Part of a small language model's weights: no biases in attention or MLP.
Each number is 128 + 24 x the weight over the matrix's rms, rounded and kept within 0 to 255. Layers, rows and columns count from 0. Numbers have three digits each.

# layer 5 attention key, 64x64, rms 0.189, rows 0-63, columns 0-63
147124139165122127160125142113152135068147090129159111104179145109137177151096141094129142127073150098121182157141145122121137116101104071183112143164162139103110191168121083128157108147122131
124114128120117138171138149096142106145147143127122122141133109130117098134121125147147145120085147082120125132098183110132131117103142119155088131114152176158133106095127127116116120145151162
111105083126157104116148104127110165157106123171143144144104090126137088108145089166135132127168103150176121117142146148128133175158122167134121120105131187139121087092140165122096128127118128
100132175086162142057096092176135117120140103109137124110093155134103130151164127155164151125116120156130121119155110139129122122160111156125130113135137088121118172144136124155139144122086113
142112155123162169135143167152084129086144170161081117156100124145083106073158110100168140129140097140188151120167139129110134126077139056067149105137115096146090083111106144105087118140141113
128149177127142093097086061116143119117098068122228183120144124101091137125166140115124139137134118082106138164131092153127140161072167100128108156152122092110091138161161108164166164142097103
096119125127135158103142141100157125139131139107125153134148131116147114128139099156157114129098129152116126120135140104093134099150131128163136069115119101154110140116110154104080147192169111
169123167151117082126122051126160124123117089135169135119090120138129138139189183111082110143091118060136132161130114129135118086114130141152048115148153088137114160153151093175192132143122101
116093095144136192163115200104116106144125195101058111178126105145174107124081081146115119135153139176122099091107142111121124135172121145151120131120112156119138108090105168135121122092127149
109107108145168179160140189123118115104136165159085125125131157130146100136086148134193142132158157141135126133131175167094134125141094128100141103128090121129125100100106137107107123101146106
160118183116083084097111089145130108136096109080170152147121126119129169097185121141076128115100108117143103100145078089163125138127138126145116139128140142138127141150158116146148128152095137
119125139125126127130128165128075138145136145149110119154110131130136144136099127116134131126144116093135118115167144107111121157156130154127117133150088158127144135121137135105112129086141130
107103103120125110056175086130148108114116071112149082136115112141068138104199118129092101105108089105095126127140039113161143137133143129108134122102121141167098130142135139080095152157086152
141127139133118110125102107155116132136124087101172127131123131103137150116157150141065152120143110124129099121158101131149142136121120132130115154116167125148131168122162138122120129160125097
099111124115104144135163142102143129127143142144116140111120124154127096152113134138162113139102141128117164139104151143118104098149118135129130130123114146120129122135119118121124127112118143
132135155137108102095072095132171146170109093123156168146123146127125142115149095133094151098123090140130119125114121153167136127124092145168117153118178093138105200125157100121130094159144127
140128125118122099154077110108130137140127114093153118125119169118130137115159086121126142131132105149143090116146099110142139173124153137143130125122112127165138128132120134171142136127117136
118132095153144154121156171088083106107160145157090108135134133149117083136090143156152118143163132141143147139158140139113125140130110119103138106140093138111098071144095101113102157082169135
166137165106088111160078125168123138156171126119150132145111119122173199099201089133094128123141093113117071128185088114139119146133147110127138127126117160128143162135153138089124110131124133
155123147122114101131083128155146125137083104128172142129140138096137166111174121134114156129132100126148093118161084120127153120125123140131113125113160115166122142099142133110115109134143127
125114102126128154168161098092164159127127164136149090126122134124173115134113116109113108146130150148100185125097159162121125124169151096129137152139132146111137126171123152149137126123107140
078134136153168155167078203105109140133116154128154136093176131107150151136075165132117168142160158155100111137171137105155170107115065113118190111134174084120091166110104101110075110155200129
106142096148155129149162129124105114109159122119105117143122117114148123152140146102160089123134163111102106123109126136099117137126140099144124134145108128142159139134133103121129149127106112
209106191121048138117083092114151105132097148192217147154161086130113158121128193120068151099105075056123175206163122103131104108123112113117062067170214115159081161119140150135106106126141158
158116190122163141122176172141129128106122128158101109128125130171109117169141131112172190105137140094071135110135122139133128147113073129126092122134119137186177050084097169122159157116141165
186110128107118125143144140102145117149120135063138109128123174143134112128126091106221128139114082152127158110150075114129135145136126146122124105144155145115134084073117169151094131100123165
152141114129208110167115117126118097142065148085168108111128148128136102118084122097100115136144123096131175166082140132156129107140134081187093134122172106119130138121132139201157104124074085
152144131105159156142117182097122072137111145106149079091128098111166145154145126095093076143104157130108113140135122056115171134114164122143153122134151158081127149090163132107126168141144112
162099122110163110160171144161151135089101187112151130166141130154141131132096203139137107123136134133128116121090173093172105090123103119087138063158143084120086154079107183132115086116143128
095083116156145097154163095112188111107124118114152145087077121114098118147173093154142122113109171095133141113092137113116131116130123187109093125125155107144089146089123135132086120128140070
147112152147093119104121123146101143096163123126119080093079124150094137148143129125125130172163153150164110111107121102173149141095149149102120121142114159159135134152096147087077117105144079
120098137132176139137145156125164137132063139060165170153103133122130144090099100139083130116069148071131162098100164102127080120124142148138110143107125158130156143117074139232130112179107124
126101132099105116127136155127080134124149151153150113136139110104175134140097153153186130141130133114111141105154110136147115124128134137091114130142109096117132125167142166128133115112135147
120127130110151142121127131120135120124151159128153099160145135142107103127138118160104124137185171093107104142153126106114114149127187125082120126158128114126134133140127117124139127117134125
145158137114114106138132121164109163126120137128168105097138126107134146151136157146151115154168122112140102146134134120124124120115146111116105117126158120123113143142111124097146113110119153
125077139139140158102123151094147122176148148090114110106107111167152092163143067085143123104179161117116107145109164063122123126163180138123104142134153138123115117093147127106154102088133142
140107157111118160166110141135093152151149118112121112135093136085124144149123133130125158101162138109119091154130114111104149178098129113124133130155143120110085155145118100125115112119138127
095082133127172151098127138104142115114133152116088117166134105164118117097110091110106147111139153126095120139099149130120124123131149129125150124138107113094124117113145131120141124131127134
122128128137125128164107169128096141139142095132109151129111125110102122118131128126135141104153143097102101179136133096133149145123107101121149132122117110119099119111129132154113113128111138
115104123136163169120139141105145128125136144112114102149131135158122134130138106115122111102118140125102164122108154160137125124136146129121142124161097151075129126121132131137149131131144118
100128119154154154092151103134156127111131147122145099139132129152104102112134109145131105127104123142127151126091146154128123124133140130141120124137109154126140139122121149116129133132144118
109153146105126083086117071100132122158113139132118150114138124127118109181098112119156086116162132139141133124168128116107092117161120169127082133093127154150101121091141150131120152087103144
113144150091147135158106107143138130111142101084173105141163123104119125099130113164129155151159144123111104105120104076090135125149167160104073128133147074118121170163089101161118130118112094
148126133130102099125126124129117097143145131118113142139118140134153118124125135134133169111112096119155124122156116126123131152120109126127114122114151105135119129153115118133121138139139141
109102126157162161113133144112138134134144131111110119124177124158116117153116107131143126106132115132117110100112131119112127105125150132102108130145128131123152115119125144120138144099110116
174145131108127109146124134139126088153128108132168145150108144109128125145125137148147140126138139123163118150163119108132133097148114128124126103097161139131105144123134108121113099110137150
161144156109093085147112129132124127127127128141145138115098159111178164143127139112145148140118120095164148127152100142127129129138112142131106127131136138128123115112132113161132131125132150
164095132153105218129143175104147129139126135109162129150125100144106126148134108129146126097151125164126138141082139124122116133145110160141102104144122136101155145114127145117149112115134122
103125133155164162133124117118142136119133139115105106132133120138107105126119115141133113137146141150107128119102161124120124127113152128132128135110111144110137148119102136114135143119110099
191156123110068128163119160148111074112124147158126115133122124140125090102139124132138174158135133141090129121186130099117160166116113155069158147138127135105152130147116116088145110144123111
112117107119170173108112138128163134110124123121104132155114114160108083123151105118142108121119134134088119104089154131129130120171138116189155146116129170086122116108141191101132115170133090
108160120143163136133143152136138123139134117132135115116112125146118123131111101147155093122153138153130127132114163135128140100119139129144139147099139142115128109118158142123136116121127133
099169125149159139146138135129133145112127118148109119148105116167092112142103104126142092131146157132104137115109164166119129124110149137129136158106119143115123098117142127111145126107126117
112132124121132109082089154088106135141130118140163148086197170143143122098143159105138150136107106083149100148176139121161087145136103104076081132159153106153129151168132132142110124148124159
102075091132119123179137140152138137135121118158106128112122093166183108153114155119120119099158056140095140132148139094117159159101113121143130149124139118139115166111087141114144133130077162
128113112134131110171151155146130101130107139116118130148098160149141168129118158134147160157153155152130101116144127123106160136133126159150168129100124100136134135128147143150135137179121096
138076100143109095107123107122115127122121084084153119153124135094102100135147145128155155145096158164158161116148089117139127109130115103138110105103120106189145103117093149119101134150107129
106114110144106181135094113107100105129143095164127124103130119128093109112069142145119158121144111134111131118136138158126183138128094163089134124115109152131143095145141138140154099115143119
097113116107118147121119144126140138181108106122189112084171157101146098117099127122167109128161167137130130126095158122077113105129137177134152103111144124110123164110171115141141128114169145
150090154108127151096135094107105111092144149109130153167144113136130138133177131135110116130059104123124113133101138061118160147152144102101134105166118098101123163095126166124121159151092112
135145131136094170151134116097142169109139143141094144102140114144104095141120136105130110117094152148079162089148130092109145149126135120106133156165098140167148132139103145124142141119195135
097123144137145109129122150122124156131178107153130119124122131095136125156149159128134114125103168167124142099122121134135130108128131135160077126104128152114123141126129134157138162152106105
098109146156139128141153113128162115112105100120129149147147156151125088131113119131130128132086115146130122061095151115127140143107127097156116118118115131132126161117111153106117151109184172
130156091118121120131103103132112112141135154106151104048134131110088159083143092115154145117154143151096126161092155115163111112159114145141119159172129141103139133120122098133144133124131104